{
  "num_hidden_layers": 14,
  "hidden_size": 256,
  "num_attention_heads": 4,
  "num_key_value_heads": 2,
  "head_dim": 64,
  "intermediate_size": 704,
  "vocab_size": 8192,
  "hidden_act": "swiglu",
  "norm": "rmsnorm",
  "norm_place": "pre",
  "norm_eps": 1e-05,
  "positions": "rope",
  "rope_theta": 10000.0,
  "rope_fraction": 1.0,
  "qk_norm": false,
  "attn_scale": 0.125,
  "bias": "none",
  "tie_word_embeddings": false,
  "parallel_block": false,
  "init": "normal",
  "init_std_qkv": 0.041,
  "init_std_o": 0.0509,
  "init_std_up": 0.0586,
  "init_std_down": 0.0586,
  "optimizer": "adam_hyperball",
  "learning_rate": 0.00359,
  "lr_mult_qkv": 0.7,
  "beta1": 0.9,
  "lr_head": 0.00672,
  "warmup_steps": 200,
  "schedule": "wsd",
  "decay_fraction": 1.0,
  "decay_shape": "cos",
  "final_lr_fraction": 0.1,
  "batch_tokens": 32768,
  "max_seq_len": 512,
  "doc_mask": true,
  "train_tokens": 326000000,
  "max_steps": 9949,
  "dataset": "wikipedia_en"
}
Each number is 128 + 24 x the weight over its row's rms, rounded and kept within 0 to 255. Layers, rows and columns count from 0. Numbers have three digits each. The size before them is the row's rms in percent of the matrix's.

# layer 10 MLP down (transposed), 704x256, rms 0.0586, rows 520-556, columns 128-255
099:122151104145099133100146109143127076098094107107099112125136115139075130134114090157095146097115140128101106146154112167168142115145102129130140145118183113100123081145137145150144111096125088115149130138157115134084125134097149097126131143151132097097158136089135157111144114156077150133106140116141130130153126121185155163154112158135084133083143118155137157089123147127125150115111
105:130164153154136096163139170131159123088145122097120095115133103087127103119148135085114119151094153100088124172127152116152107117124127137174108136101140141083148057140110177090100155143106146130119124113137087148117126105138139133124137151116099146137119162083119155128154163163086134108139115180119121130116149114102099140145176159106101135120151146126093139149178152112172164124157
098:128169088127151136147099140146137113086116159125128100123144136119124187165112075139158157135085119150138144190163112111159146123119102128098144139122136165135109128119137154081098148102120115130135110123168123121152156105122115150130104132109104100125126156082093093119119106149135154156134134126173131150083127084120168122132099137137152161119141118146142136122112089105163134151122
100:164112148123141093119076156150150105082098162104138095133155159076146143083114139135109139129096130126114086139152124099160151106126121150106145132129158094119140109132099112085140164106117131154161126086108125127124158154123156121143102132140114142110121124177135141130137094187123118117131156124141155144100161120157090138154100118136124127095069125102171082135145133116101123165133
100:178118116106126133131077124134104160165127141123140167121163125094087119166114122116176098161095093117110145124157155135157128131163137156150136145133116110152132135164078131147146143103143159126152138125135130142109129166110123134157118119136130118092121113173155122156133112141125105099155139170106134143032141144158115123140128146126099117134111164120145164171109101115142091147119
109:177131138140107171153185115163136169154123130151115116103111165116088072152153122185110109137119136149112145131108085122125137157128127137113128118081088130092097114099131137139137164083130121155136143139166111144131167162100147123108118133107121113142130125133146094143101127087139136113117137136139120073063135138160132136142148136127081098098106156097137060138140111154107114144134
097:133142112117133144102150136141120125108106133132103142121137108126127139122130141063135106145143124110117146110170124108160142104120116157125122105131141129104156123105132130110128142101140180171102145117090142105141150129153130153113135121114129104114071169122130173125150139149114136137173181130105139110047076097115113087079109090087151127106133123108145111106134129147125133112117
099:174124097146128069093106130117120108151163134143140148120104126134122078129136113148184118143123124112165164147147114166109121164123133135134141145154130142155127132123094103117167155149145139112079161134090124078116131139120123136134142123137122137172152121111135124130101086113104125102110090169112098135147157150136120136097088103141093115110141144181086123126123127128159104151103
099:073123106131151146142130103130123142141164131124156108141164144138077166143119176142080131145107120150093115058114114141095121143148139130098084144118115110185144155144153137106134143170162128132145122132114138127149135110089117126123093130135108139132139119182135138145083133131087126138107114129159074140133106177114109157137149136088145138147095136154116135138132147120108140145106
093:096132112189173146128154087146156178147160145145140115115106082134096125133143114103127097111134099078092182063161137136160169164089143092115145105150087128115130110136145113121119081133124129145102151135090124188107148133103130143152119127097141110138114166167111097158123178082109125107113139117129134143180156150159121119129137168131125128155102095150116143113129132161135132112140
093:120167099121158152122136144118139130133110147124138125169137157141166118121141145139143104189133121151156120121174133117141123140144138162115121086113121105140092125099100136146128126116145145121150179101130125118115109111158146105127126140154155180152124133142114124163114091099123123152118094112139110174165113144115127153133073163105144115107106153174118122097145192083118115150150
102:128115133166135120153108086112115176135133152131136110105139107127158145111137138125129171115148119147141133132120127139150113114177111103104125135118139102116161112128124117118147131115066119132122091133131127149098129167129128122173131149088129121108134163149132130134142117101129059127087179114117106141190157113148118089104089143072139118159115139107122150137105098105124115151122
097:096148160159123137139144114131118109146123147129104170093115096114116170058108131097075111124156119146121097125172124148169148154092109158134121133112144145116146125114122151094113159094145151139122107092115112102116138121176099085153102123163170143159134167135135153105156115116089146139118130156114146142139121106116149150110131148137153123139144171144127156133156145068128120139150
104:174147092104103135129129170126117119144143117109151117125128133180140130107117123134081149100185142104105134102103144131152135147131165107154159152124110127111104093133088092104123128104143135151124110157142092087117133114146097140147153131128102083162124111164152116155146101130100098122154126130137134114130143139150129131129148139143146137086112113094135156114143107063114189123104
102:122139174131106160135159099128117088153126153124129106110120138152120119117119116143109114116130098159128132165153128165124168154128138126094149142110165138137154135184063103127109139136103103132140129147137160119107137118124141103135118156121110123181116166122174115117097139103165095120172148129132114169088108122080136148171121157139151136118113154174111161085100145107120161097131
099:135123116108119150145100123096184104132103108127149128122109114157162144154085114165150153147121154148133160118112067148150111123134151101156139133144105135135101114126139111141113175154124143108119172132168173128114132107096125115149145076109123098148126161119160123153141140138128127085148186087147139149098139108111161124141147141107138133145105102126128095151113140156117135117199
097:144168143178184154145127143132135119124082098086122133119160105100087117140103147129086119137147149131111118152190112110132121116152145149141152117124085129138144081136162159096163145135145140164154126117113131091141118189098125124142134116124118120111102138123121096091115114116058123152149117160133154145125113139163132125124111141147102133137166149144126180199167109110151174147133
103:101162176089149105086143137146091134122097137127141094152117127125176093048104141151150132103139139134113138132114075132130142151101156136056133165084130126114124142143135119141094119097161148117098097122124120139132095090112154139072150122127150147156131121103143119115141111089079119090122144074175096095124139134115141112148095139138113097130153120099092137116104103134114133154113
095:157123102147125140127136153120108106117077171155119106111162091128094121114134154119159138128114122131157091150147170120114177166149179126135146108161188133082178083151162134094130086160121106159121109189130137119130117129105105113134140145097074119131081134067111082121103146137151111100115145140128142086134118123081129146098096133134098084135113134151157117122137173132150124111129
101:089129115154121109108099152102158119141107156086123092124109114124132146157135104153131049144102139118145122140120128119127150103106111170122179106124143107144066096102104136119145162154162128160161120119166119127132144132138183156129134151124090113088117133119130103139137142153162123147165145091136134151112105094103186133123116099116152129114135107128123133146118120132130098114150
105:166142133098110151139097116125129137186140133096141101148114099120136135121156141137105114117119086085144138149099120154124121111129120158129149143119141122149119127087171119128143099082142077131129099099105123111141102060172100140110166101132150145141124088136154122135142178126128092094097137155079111177091151115117092107113180125114134157108158204126139108113137100123092124161138
110:149160162159150147136130120144124145139122144138122129147146118151130133121187158124128136085143137116145126109123119121089083149124098112124135113149135117141125105127149098129122082143159104116107159107134148144139134147114148110114101118124162143160115100136120130114094117149118150156116155098165113083130094141125130120131130073079090138102119117133094132109077162104119076137142
099:124131165102122140076123103146132124107095103140143176131140141158120150116116134142083116112132139115161097139140131112131121158108137132116141075142126169114134110114128140130155124103165144121131092130114133096148107121121137098092142129129086126125129092149123135151117165129097088163090126147114148096067138162142119146143125121164146104094133126118130130095127174115096128110108
105:157104102147137134145129106097098117148116123144137142052106133114126148093102188169123135148156112112133116094151128162156130120095143140133169133164143116104082146103118142152147106124096133102114117124085144096114109134103128124117153154162110147122154125143118098098114152130154139101110083114166120116141120144145138123137112118137181139063100113126134142114110123162152098111115
099:131138140136147150163159145127097125140156115065120141136123110111125107096102134142163133107133115152107140140128097160121152127172130154141135097145115127129165090140105100188117132132101129133096121127164086167137097155165134158147106128113088125107144131129134094089124111110109097113117109118127113119078136139082128100075118094145114137147107161107078159112115118116078156161105
098:127122113141143106156163101151148113115123110133122149130153130160132142141129121094131121112125117124154169147153150101127154082114136154101090141104175175167132127134100126114135135115112157126185123099116142148146142118173164084156133155106107132160159112132142147159083139099103094135128103137149151112140110141134133185152107154126143152085136163083127130146139112099115179132139
096:148120113116115112164111157146131133110087188130123110147198178155114122131103143154138086129136148092121155128145088096105146101142144149123123123094130095113140111144136119096133073169171168125142130091091108130130147161124104120122115168126140112133107130145115139138142156122135101102108127112131144113070111143115116163105163108091141167161124158148143114126136119145180065112114
101:157122115074129138115118119093134119140126112132168138121093137125156129119136138157145133131150116121150169103096113100130142145084122131110098134121126109116106134117153134166144128090133129101118072124107145155142075119116093129094108134122181096117104084125100155134120165137086151132110098122096114115098182171148099090158090050114124118170147093126098133159104108149148129117140
101:117160134082150143117152136117129144137127169128122125115109108142120101101152131158108153131096100101115141139163153155136154108124145132121127103178106167150114144111131138094112121143129135126165131145122132125124111112150156083164134175123101104138100112164119157142145147146134092096154102094137087085152135165079120129118122164127107147083152131159131112095135138100106108065156
094:155151139121157153119152122107126136101124119086113138138154131116145131144106120086135120136173114097136129141134126118107139139142137111149112173131097124156102133142139113077132157085127095091135116096146124118088164124094110147087102168131120106136101119157138149103090093145162129115111101170126124113133146169094112110131123140115141092111106140080154128152148117106109159085101
100:111115097090159153175133118123116111130137137096127135148141117120098099098123167143107127134083124152134120117156119113124109135117120115149121081099154136141164122163113130110109124149122139100148145098093143106157124113133116089108084116131110120150132047112101045171147143135113147122152129118133130141157064084132123159118108113102115112111104115074127149094119142137136090156144
089:131148157097109126152172095130122104140065123118099090148123079128100075116119129164148105128121127118108123111149079093149168133159189176128131127120122153168138175114132150143117130090139142120101118100110136136171119127104144144111144136137096101128129117132149139141152121116098135106089121123120115100107103124143126136119098158114144098180129131127130145106141133114156192143120
100:126157118091129157112070113162128135137103108142112145103111145123132110127092108111130132096154167172138117155149130107131158109090165100110118090089161124122144087145125159135124121122104136123111134115136086142126153130141117154138101156104128111123131131125128126151144136123111141116146156104076130145179103155145137145123143143171167124159113177093111152141130117127139067103103
100:109115144118126066084147125146170106104104148109163128165145126097106168098117102104151124143160076130071149164097138152088165110143113156099138136096141132152149122150090102139150089132130138126138101096106117166139131145146141127119105119096143124123152122104121158103143118131102164133102124121126136173093200159132142156086107127112142098129130110120120141104128129192127098119113
103:094159123136136114143117095176129137125110126116123120132162118100143149128123096125102129146116156119121126120128141166168106146114151135110113121145115089060156079123103145089101118137097125129167138129141122106104131141138103137125153119125125122147144125134099144104108157122090164100158165122111150100145158136126080161161083092135125138131131103172135115115152154095100129094104
097:138098142107107143157115137139131131155100126060137164133125098155147148154145112167124123095200116156138130096120110138132132149132118104095143118124149142106102160102143140112110117111101130130137107127119130120111118131196107145127098183128129092189126130142163127105075158112129112129123094136134156123101101127109140152116139102154134122124114149125110156122132126123129099124101
094:127150150127138138171142116150097181115140116119181139088137139123137130120162169179113137129109160119143119125094118128119163117086168154118136146130111162102104151126178183137111129158067165067113137179112119134145121106075157124149137095149157133125143122124140124132174132139088133119120177103119120114135142132125164125140135099150073120149141131100102128127106136108144126102138
# layer 10 MLP gate, 704x256, rms 0.0582, rows 521-556, columns 128-255
106:113114122152119103101152128144155153132126154163109149132147115141146122197136141116155117149100106079113181142143120171096126168129131137148138155166154124126120116165080146123136099121127160155109124109106167110119124147139175108119110146111139146099134110109144181160126137151164159133127154091144132110098141138159108113078114135122114103172141128143127095145139102127110124152141
101:151127121131096157136169115129117121125147101092129133108119128158142086128087118143115101101110178131132163149107085170097142093102120104097131140134149121182152122166099162113103080136156104105099130165144122153117158120128110110138146118127166156083153142135108131101148115136106172114144149149149119108105162145148125089133157085106117134144113117106100146159162100132125106124108
098:102136102131105122170126148132158103138132141097123143120149118129099125131122077126131128150109099120145130105098116133137100159109150155150103127131119159114138131137127156158128148130107152099146112107140192131116104145105110096120143183120141139092103142112151127092114108165131171143122130108111137135108106095120146135095143094132166125143151106175188156137132111111175113107158
095:122151126119117111142201145126115120124113141174139137116142128156126092172168135132111145099107094110159162143108133137147145119094131142133107110106122128130169119151118113115158131097137112093097166137119113157120153138115124120125100141100123142170136135155105122117152104143136160101131151097070116150140121110153119095142062117154128132160121125074151120177108115135113124090143
106:117128152130164124132126105135160130122086158145104135114114116160135151145108135132107133102127124119168107124113133124110167116129154119142085129140093091193114147097123153184158107111112121163136114133141139089146086118156142099141145141125150134074171114130095159090144161092123125154140126120101109128129156170136111091123110153153129108175153115130083109116140141127081170121163
097:125164141159109123131114209090121114163146109118146146111151122162102147148121131120159138123107116115169102164100181119129112125144085174149120107102080143102139127157135097118125114074105137115107097109110138128147106111135135126094083146127123142129144116158125146160103100145159151150141149096140136107131101118170094090081170138157104152138103135148148145160167094144134147150119
099:106167144112123136125175139096120073130172140113106124132096121135125127105143102114106104130147139143103140147120127133161165163135120110146079142153147088140115128140134136104138100105138135139162139106148150115169131117137095133126136100141149153104128089118139135172136083145128147125120118114093127116107105114109174122125141152136107094147096158096121140105098111148110139082105
098:117143139151124171170179113121138120115109097134144127144167139146158124139132118128157124141121124147124147159164148090113146157112088139143137093108176113129129106157135136111088119123132131106162126081129123160120122113100123135117096131102155159113137117158115132137121104159117154158074096132140130126104129136123147183152138145127151101160162156122140130080135101116122072066123
094:166118110134132129166145118170124138156095155154129108103176108150135153102169169127147122136193119134133093151149153131143091137110135148138111170115114103109138170116125129141175095116109083136121148101107121122124110076138105129158126132122128143159134086115119166140143104093151123198126124125122102126106092142139118149146121125126109118165157158096105133120154165123138114159135
101:104156115132103111133133146093152108096090139136136121103108119126105136174162153141128130127137160115101123089106140113140130121141094166158153161161118099131165090142155126085163102138136114085107153136113141121150108134125123142160121111105139181111135144145117145129074137109117157157091131075132102134099144109168114165108084143154182144159147121135102118114148084135117136128136
104:114150127116073122170120143134128086127124155117126124088172148118103154149157139164181143105145144132129142087136102136163105136094128152128129148166109128165146106134131159125157122112132117124139062103168104124185162092152135157141108101150146128138108074139129109191111137135135141128135126127137130096092136130114109145097156087114138170131126135120133167102139134103112139117133
099:121091139097131136139100119136149165123123119092136124149129150175138116106129138096152111116131149111104170143107124122122147089143096103096067116074143114128137127144129082131127219086142160113155141154131109132143124156083121082171100144114164137143145120121163109103148129141141161131107107103123107119100099162097159121151144115118116127159108112099159159134118182154141132119135
107:126107074104100124151173130126115117125119137076066116108135143162139092133152136107125138098120105138114136100120132136090150143076103145101123089155116184149132132059132182134132124102142123140153108139124127095171121121143079110111136146112140112160124087087141135120133124126104135122165101135122126086085126123136122083143154125134133104166127091144136151119119139115122166126153
109:126104147142137163136132155109123156120095159145111135139129118155093164126104142108133142081116136139142159128169129131121139120151124111126134191126128078154136136092117144087169126132139097116119121113178141129118096178102145147100179125118145100142137113094120127158113129141109111149115140104136143121137122085118096129102118119163140112160120078101138126180120131135153120092208
099:095128187156109113141125156099146139086136150184092140127147135125137123150197094139172152103128092132113146129119126128176106134133161154135139154135142134160119130140103116143141151141180113132145159127112115131106141109126150149139112128107132108142145117125173107113144112118114136148126100066132118098125116121145107143117093097106163086141123103068175065116123151151126118105088
100:116117086135124164110134111118134108145192159133111123127095127104141113091184117145128112163144124193115136087084121158103186113120079145105133103127132150144101126123112114133136102129116133163089113130125166148171122116122111112134099140174132108162137118151125224150086157135173126112133161118146104164089146119135141103084154121126105084120129106100133124079149123115120109126154
105:129165152127133184093171152142145113108074110124126147162119166092109110140157152140119134101190112115126134138122136124123163115124117107146054144157157148102141148138135188164131104101127177124139132109156081133121127145126132168106132125126124118146152084141155081100163147121108116143132134110140106154106098123103137142116136122121162113137143158077123132105128122112141168102121
095:119079164112080138171103113129111079109142090124112102149107128154135125085118101143147122155104156127105092131151144128135136119130144059129148173096082088176101137088136184172161126137123108140123157159161105136169154106087101117120108095114137135130090099140140154104144128135122125129169132134166139065140122146116101128151109145143084114139113140099122110106120178164122140135125
102:109160109122118122146175152104123133159138128113135094097113095152131163100087125129120122127165146114145134135105133160118118140104054137151093144151156140124109131112121141145122143095151127080106177126133125147124127091151138140147126111144170131134110189110086144140134100130143081151176130134126108143125104121105193096137124070168101117176117113177126130120142083124116118117186
107:149123151063091135135163128133113130113109117155167107098104132089138123136160141169119138114107113089175134107148149141137099152177098108139133113144151117127101165099140132107181101094124138093123104139106126150114114102102163098144139108131109131137131110151144116155099120139098118103175117098125181126120130151106116122121081127087142119149159061128097114180148134128082121097146
103:138106141112136127161136129150147157130126115126120114105130074137162154096126136202115111127124118109093131087114150153176159153108120142132098150137165116130128135130128167123142136076133183129141157110148115115095149167120118106175128142142174164078122127145090116088150144141163091133128124120097129169112144089137105203107112121122136121161166136165133091111112146053119127126142
096:141145153091114097140125140179117113157132122101171195130160129131119126162139121122120153113142129153137181168133140162128169123180126109166145135108155133142149123107116114094106117105143143099131189148136124075132122155095177095138162151140150136181113106149146142119109153138095126132145137125112138087156116117137142133134128125150141146175146189156138131130129156126157141125141
107:191119140130144068140133121129176126125152123100110148141097135106105114135091151133143095098118114141147133144144131133121131134120104155118107119159120129165176114112116142155152158113135125117165117127111093097138102114114120137142114148124156152108112142138116108139134157155140077172124130145133104089140133148113104125155142137129099119165116106149089123153150152158113104136153
102:148127159119127135118101129103138129129149138151093131115057102125118095155119114135163127098122138140120131147122105134150118137119144114176115124154158120106126117143102118124128128076086098091169117127144149149110108131142157126157166149075137141107182116154122137101076118138144118103147161122111179102134113114129124117096125108111160133140129120128154106137147093117097160074132
096:118090103131121147129111103097150112153052122113101093121106104122129155101145169108136125139098078166146148144086117121140164139142126131165162152133110131135148087163126114168154120121121114152146149111117126135137120166154141106130108139128117173121144170137156100098153141114137133114095139099086116078118177114087124113101102111133129155131147089134155114132124132112117140164156
096:119144118130101138179131135163129134130124159121146129143133135137139085140142134125133135112149139093072119131134107135084123133120094144107144108143082139120141107151123131096154142100128118075109102068131133151104150141091122093102143089137127148127110109115126122126117103143139108122063162087167129153114124141150157116093139122163125129155126116093113128146138147108147117078137
101:139138157152105133168139157158142157170115158071105166115169112119137127112120128140144150132100157137153130163090151119085123124125146107134132134149124129121174099155156094129117111096097147099113111154141130120104062171143097137112129170105117150118130146086115140117085080132152121129145121150094131132126153154114135101141105136131114154140131129091114168156141149156148137204102
097:099149105120115124064131159122126137137149137167112117082076094141143113092132112150101143074110089177112141099169144120157139093096119150164137111184126139146122122109155134121151178136131147100129140135131093149146132152113182125201117111129146106122108114134133177142114134115115127128164127093074136067102116100169105152110141127121153122147092137160106139089141130109126119146085
100:131168097157115141130068168151125111134122113073156122118149111149136127142092115120120171101083067133137144115098088113098126141139111106095126157141126150143160118128120131109120140119127137114146147123086124147114119103135179127157147122128125163146116155125151132088131140141153181095152131104146124082103155121154111084140136109181168144155108157085166134155075131111167103132093
097:154140154107156124096093115097075138122136124100127148132150105118160138128164107167125138149139107166133135085129118137132145146113151194126152107170071105139141113103162178147141132104141126149137085123139160122142112126131094119130133085147149144164116157134135133086131123124100112140129128114141099076120116154130132097113128108124143142121180081130121127126119147133155147138126
091:124061128099122126114161117114147102119159155149158093109137148106136147142155121104148125102164148106135098111122141142105121159131098133102071132152139151114085090110145162071152150167148117121121113150138151103140164118124094130144141109128133129156076107150137120127128142129151142119160118144105150130147165115138112114117129116140136113117133092150155114114109120080148122134102
102:154096119188109115141110178167114139117158127110124148123125173151124156145118137165097100132112121074131186106167076159120144148145100157141086167123145085139111086122117093111196165142142104112164120097141115147123094149107090133172074130114115143174116126115142129119123104104144158180122130094156152121083124110141136118100126117089103143108144106169129141101120132141109119139129
104:125130155094147119123112151098121134138159104156147150086133103139126127142101160140133176094100123123155126140109120124125135142103117137131117165106130155151124164077152177105113164093148104111171141107128104186112146093135132132122175132107119172117151115130163120129098122116158118121168138144114139078127118108116176104160131117153151132115057159127128101130110128100113118120118
106:083133126077155108091113081133135100124131100095132073098123104152143113132114132151147109080122098096134105081166123126183156117124123123149103130144107082164087128089099150169158157128133180115132086161115105104165113124111138134136136121106145148118154096133156144122129153143166150109142170152121089132115150135079136142100168090160160165108110116127124109144123090118091135100138
098:123119134106106110115098122141134117150104117074111122131095107162113142162112172104096138140121101101123121071139124120147190137100106132121087171097128087133108113157091154114124162134084149111167113144156146133106139131119112098135111161060132143127139135145121197103161165102116099131153154130121112174095144141125125127118164178143137146144174138143091142158099109097127139098100
099:110142081121139129138134112121138115116115152124150116135123169130092118105110149124186122107164126126137148076133103141162133154148154117088158090171141171112169127097169162105149106087160098160153105097105167134131118132119109129104089134150155171137173100145189104155121104189124125110111162119142114156146124116115103153093175105103133135135112130154145152111114095137120106101161
# layer 10 MLP up, 704x256, rms 0.059, rows 521-556, columns 128-255
108:187126117136107106184109146103141128080163144124085119125115144139123133125127115153119184118101116147149142169150155102111139143202156081172075116133150136131128097052119151191125129149131115167136156187168107075102109134099126122143112138157155081096161124141133148142139127142103152103133110107120132131118124141158131153090152127162123130114130109156140122135127129134118125109136
097:116132130121148157144114122113138162134137176091104188143093119139096125111136146109105123142130154121125125126150125146148099127184110113163085131119088143172097135125099120130128126148102125118099125142147178117125159077132117116167138152129069087129153122155122132115139128124129094162150110153117118109137147142106126114132134108083089110123136083160101116138133177155127111127094
101:177109146095087105104132134128140141130128108138135130089150097108150131102105133121145107123125173135122128075115137138086098148104159103148106142117106148171093108110115123111132125096105121124151152136162111097116116166084177110152099160102146116113172166121102132106171146091115126140087177148140146146167132133120136121094140146116122125122141158152098160152138155120117106099096
095:133142141137096129126123105159101104127082149148078157087179144112127173127121166082107159134129120132137114146118132151093121145123153134120151148157123120104154134117153125158157091152133134125091089117131178114108109130181123113119101156100106107125112121100094142117072129157116107140101094114135096138092114113146129128132112131116133132124140076127102134120152127115079105148145
105:132106146146120113152129142127077154157075128135141121155120170140164163147183150101146089136118102147115129110121061105130124147092124116090129076143113134116097169112151142143099112105116130153158120135098152116145158150139142127075110160154166094138084120130162123116155148116118135122156115157120172166128149094091115149150127123139099119110143103118107117102121114150080135097111
093:164122149136140137131135161120141129134154111114123101096119170130137118189112128130080149121178127108121142133148134124113121149107084134142168112121098124158123114105138146182127105106120097128151111148141091121114124116135126107122138111128143136121172090126137081125089173128133084098118141139171126104126130103157133126157170129109135187154086145121134165128083140127114112173153
099:139146169130131155098142145116168129145149134147120093104147125129122155113156116153132150146111120132127110126120119104099159079195098123112075064117160111168093128103138116132144154143159098137163156117168125093153075134123103131139179169105154146127143141101129131111099118060109088120111084121110128108129143151116134111120133118117153127070148145105101159107097139118109098115140
101:138141141117138093135096128133109106127137102126156123126138139138175125138170120100192115139164117101139122124138152144148140140120125139140127145101133109109155120089104166117116113116127119168113126157151176108107122139166142156156159115113113114115138147109153161143095139171160159128120110125097187111143141141157146108145141135116109122162099158133127114132146080085140171107134
095:143142127106171114139108114136113174097092097090163132155170141129155129102113138138071153121133124129142130160129114143105176118144122103088129116115186163149136141143148132098119127163136099139084137119133112134115079109115079150083123121096103093107133124133115105128112059153153128144134176136105178106139100150124118100165128143169157122151141110125135134118099146136117109140117
101:132098157130142150086118137096149126085145135126104079124080135130077147146109151138160115113132070111119146120130134154134145118103121112097132139165171150120184127144148115109166130113148101091100161102128151110141099171115119122145117108112119142133147111147141163113098102116075171077117165157130120113156151122163108148082119163117175118146085123090105105155128105118142164148151
098:140128129081124093086161116126115125153167125127122120128158136174116109136125132139167101148132121094106126118069113153110092162121138150119076107123162133128132128148151128121110128153124194113158156111132135132138138116149153121142113118148110108104124113115128127170118133172111156121120121114152166145174131126137105075126155061129100140114124132131131104113144133156112159149151
100:124167144093088141127089132093077177140145112170145075108096128099137136119166116152133129130140147129150120130164144117115097119100110142119139150159119120116124180162181114142121109155084147138114131128109122124086111102110093177156136124117145144114123131115144108136109118100124070115137111111100145132133110169108074130098124086146114162140128123146097148132093119115132114102154
106:133112156107127086074123148126125146133123081162150117139184134084116104074123121160118137125134137135100150158129101152113106122167128120093107171126142126148136117153126140162151114160091138137152109138125125099130092125100124148147142142113129108136130135129124110129177122147105134158108109101168147141145148133132123124159083153052098146143139113098122095126121124109095150187158
104:119080125078113115114109147141148126120112149152125105099092123121113146142131120109107155113131146126119140155113122116132111126103100141103167129178132088164086166131175120148163080104150124099107150063096130118089107137119095151172112117094143114088114155156110132148183153169103126146139136140096144139119145151165136140137128110126150130132110172102156130096160091127133139139119
102:129116104090147129113135114125164136109127104119117167164116102137104143107118136124122120184112110104142095112134140166155146151131142127094105098082159150083155135132120098140180137121152095140100103123107150153144145126152123125138145141162151132101114118088119152124119166126108117137111140144110120147093189137129156158146165143168151125118127110152165141146143137133135116117138
096:124128091061143138086106096147132117138145142149148137097125087157183141164151127100140138096149135108140105139148203113166122133078131066128133138120153091100108139091152137137150100144064130139077184156157141154143130141096130152134130170114156115166116094156142109112131134138131127092100125151102141145127115136131133147133120128134102107116157104130110123127087166119100150118100
103:116105146124136159161136130092124146158145104093112133159120133152143156095119139092109093088168142125122120138070127133153139109113121138173125095131110127142125093137101139132099111086157188140154162161160124113106129145152102152103127143116088174120158140166098106096114108101115116088125112155100127142135132150136138098146138186126123092144136169108137171135155121140159128148133
096:091126091120103126129130119122108148132088118127137136133117143139140108144122097148130138157140125129132123079109089129124166131119116104122147133126081120129149105161161121128111122088167123168114130120134131133163142158140129158163131153150180118116156135117173138102154155144100149152165174132121112103118129115130152157168116126117119156137149157095166126093107079141145091159127
102:117107138138177104126141122145149150114141146087148107100135138172135099103092135111101138134147108177139164133145119101108128126117097111088139130104126139122145104111162151099150105112125124171199098161138116117149152120138117158110144128146148108102130091150124137106093132092085160110141108118086112108133074135131126074115103103085130140096148135118147112152102111106123139139145
109:116107096157106137130124148102177112097121090091147118156145110100169147151116114152132109116148148084094129112128125156151126102149131117111104102118130142133160089190118106156124157131124117169141139102170108088148099142154123133145109115162083136122101154116126165114095120144099155127132092162117111117110148177132114112115184121174137094121100111087149165114156139140190089145127
108:179147094152155157146120125159123068154151109112114138118126158127068095138129131154131123126137113087132127146124116116140136083112121102120168078126107137152103126172114153177127093066121136133108135200176151148113132146146104095141153147113102120152141142122103158109134143122155130110150132136135142135161115092125123123157104135118136118120149119084096136109166107109153122149131
101:142126164088081159138142118168157141090121122154132125164131168145136101153151151126122136107131132099147095119122153153079132145101122144110110134108127126125133127117156157144112143075116139128146102130088133136163110157088090150128154121138108153145109119131123135146125112162128098139119177137172176143092127145115127126114160093171122094119128110129108103109052103134172133079150
106:149127156118150094170126114129094142133104100094148114107127137136113141079112123141146144172119086184108125130104141102107123103114106173120141117130165158104134141097138125104117143111110115101142135121061141145095136111126101112116115184119119139125172139102125115101153132115101131171124151108122124146163173081170152134142142129142183142113128172099141101141117116135119145103130
102:146114147103121108111155122125173162146124126150114127110129124071129085157097125124119123117145141146137111145111123134133087101106134082144120169127112117117108173102121134095120117126120126105115136127154158101168130136124124144130123171130141103153130092174107133143113159158124100131147116138086162159091113076114112144136116112100125116162151116194112101123153131119130162116154
104:092142079088169099160109158124105130097134133128132141165086137138079123142078131116096102109141122145097107116130102125134092131115165114092090142110143116101113143141138146131115154186047096122112105112125152116133122104113088162115136146146081158115173133143140109124118124113077162134109151119148095142110145126175173126102181147142143155150175131138116171133183105114148157187135
098:113121129141182126137133140137138086126140075125121149126142101142126138152133157123120084144139152142124093157126135089132117175107133127192128141175101106067073148157192094165131163157165143094108128118112144141150135127165111130115129145144108135141127122127129109132119143092104120123138118127117156092139111142137126139101114138092131100135129082134127109102144127093094164059116
099:132105115155091135117129115140155135167144122109141132097188179070174143141122111126115142094142113091090140122138126157104085136101105120155118116119125154178159151136122073152127096107149140177134127093155148121102150145166154160171121115096136111173151104118115100156132134141099138166149113121152162132155130164117124144100114168170102108129130120121143112134124087141146130138149
099:100127145097116113135112118110139092179116126138110129173121128093152156128095137136172119165157118180140137096134075118129146139075081142104124141125131137126122059151127160144184056136151139133142128129164129103073151121097076158126095151104142135111154099099106136135087139117098158124147108119103147153134131146090131134146127173086163116160173128110109151135105160103144091095165
097:136119136140153096129133137131146143117115141151111152154152125076147124112119153103108154130113163138123135120181120160128104097126119147132126160116146132163086159085119110142148111149108131099160148095099103090138103157142154141117152131094100086112125110136120149111150105120090161176142169102142116126108098105130067127083120144157139146087104108187107129133125145148137148145135
100:104112128135120143139154157129159103147130143150146118134080076130127121141130093127161146144132132149110114107106122132135123108133162117123090160120149146133094164104146093125138107170106129136140121137150113149150222119168096120139098126117132100144133151198120150177123112106065109132154145147124138093145120133131137129119099118153138161148108113097132161098157056136071137126131
093:160102131158156083129101145133096111146133139125093132099150139154129153109128115099124140136071133142134145100093175123129084133108108163141155133142122167123128091126129134131094169136132127128115139108132101169131136208148153111109152173098092139133141169135127128178139093140144171081146107100128152152140142099129101120159111087112127128136133144153135135125090117192140136136145
099:125103121084147143113131149108069093141127136161171077148150171108155112127127101130135115159145110098118102137137149123167098211103086155122157104118097164069132117106103129110157133131129133146137132155119176165183121153176117149139145082137158148120131118122147134152138130123131156149155124150080155110104149140156118133122143109144146138142162114136179130151109177114112089135177
101:110121109112147175155081125088154102141181082170147116109138116107163105173121101126100124075104142144109137113120135124061130136128139124098147111146093137162183118136140153112089121122125128108167151165136120138132145097120149119168112146108181127132134143136156080094157153132143105111121142134130146084161126110106164135147127120114159159114084174082158083143086108124124101115097
102:067116151135134157167144153100171115129130113122106131135156139128154128086143155148117057088174125126129123105098114125111116141128156098183140115131118156160121131070111139118141105123094123126152133132123125095144099106096137090131136136156128101114140151096112143119080127103078119159110141165153109105119094123109126163067174121124107134130160176123136161121154129092112129142124
098:184126141161144090109151147121144119120153173100090118142128116121117119101118123090103117121153104076089113159130154136079103146142125146137122137122079118164083150139143099180155119114121162114115097143159126129116132113106123083168153147140144114094174134146139157110111127123138084109122150100156112115177135124084173154130125134119115137140109140096149091131139130120127123142172
094:176073127101103108081113129161139093132138114118106138160093145099127148148115089131125130142138104110170165148132121150099108156144093120116135110131104129119137152096111143122122103098075136158147123134121164103122130164125141123131101116092173128137129109109151123131096168125153112112159147118104161130095115123130126089153109115157141153139137092088127129087105140141136125138123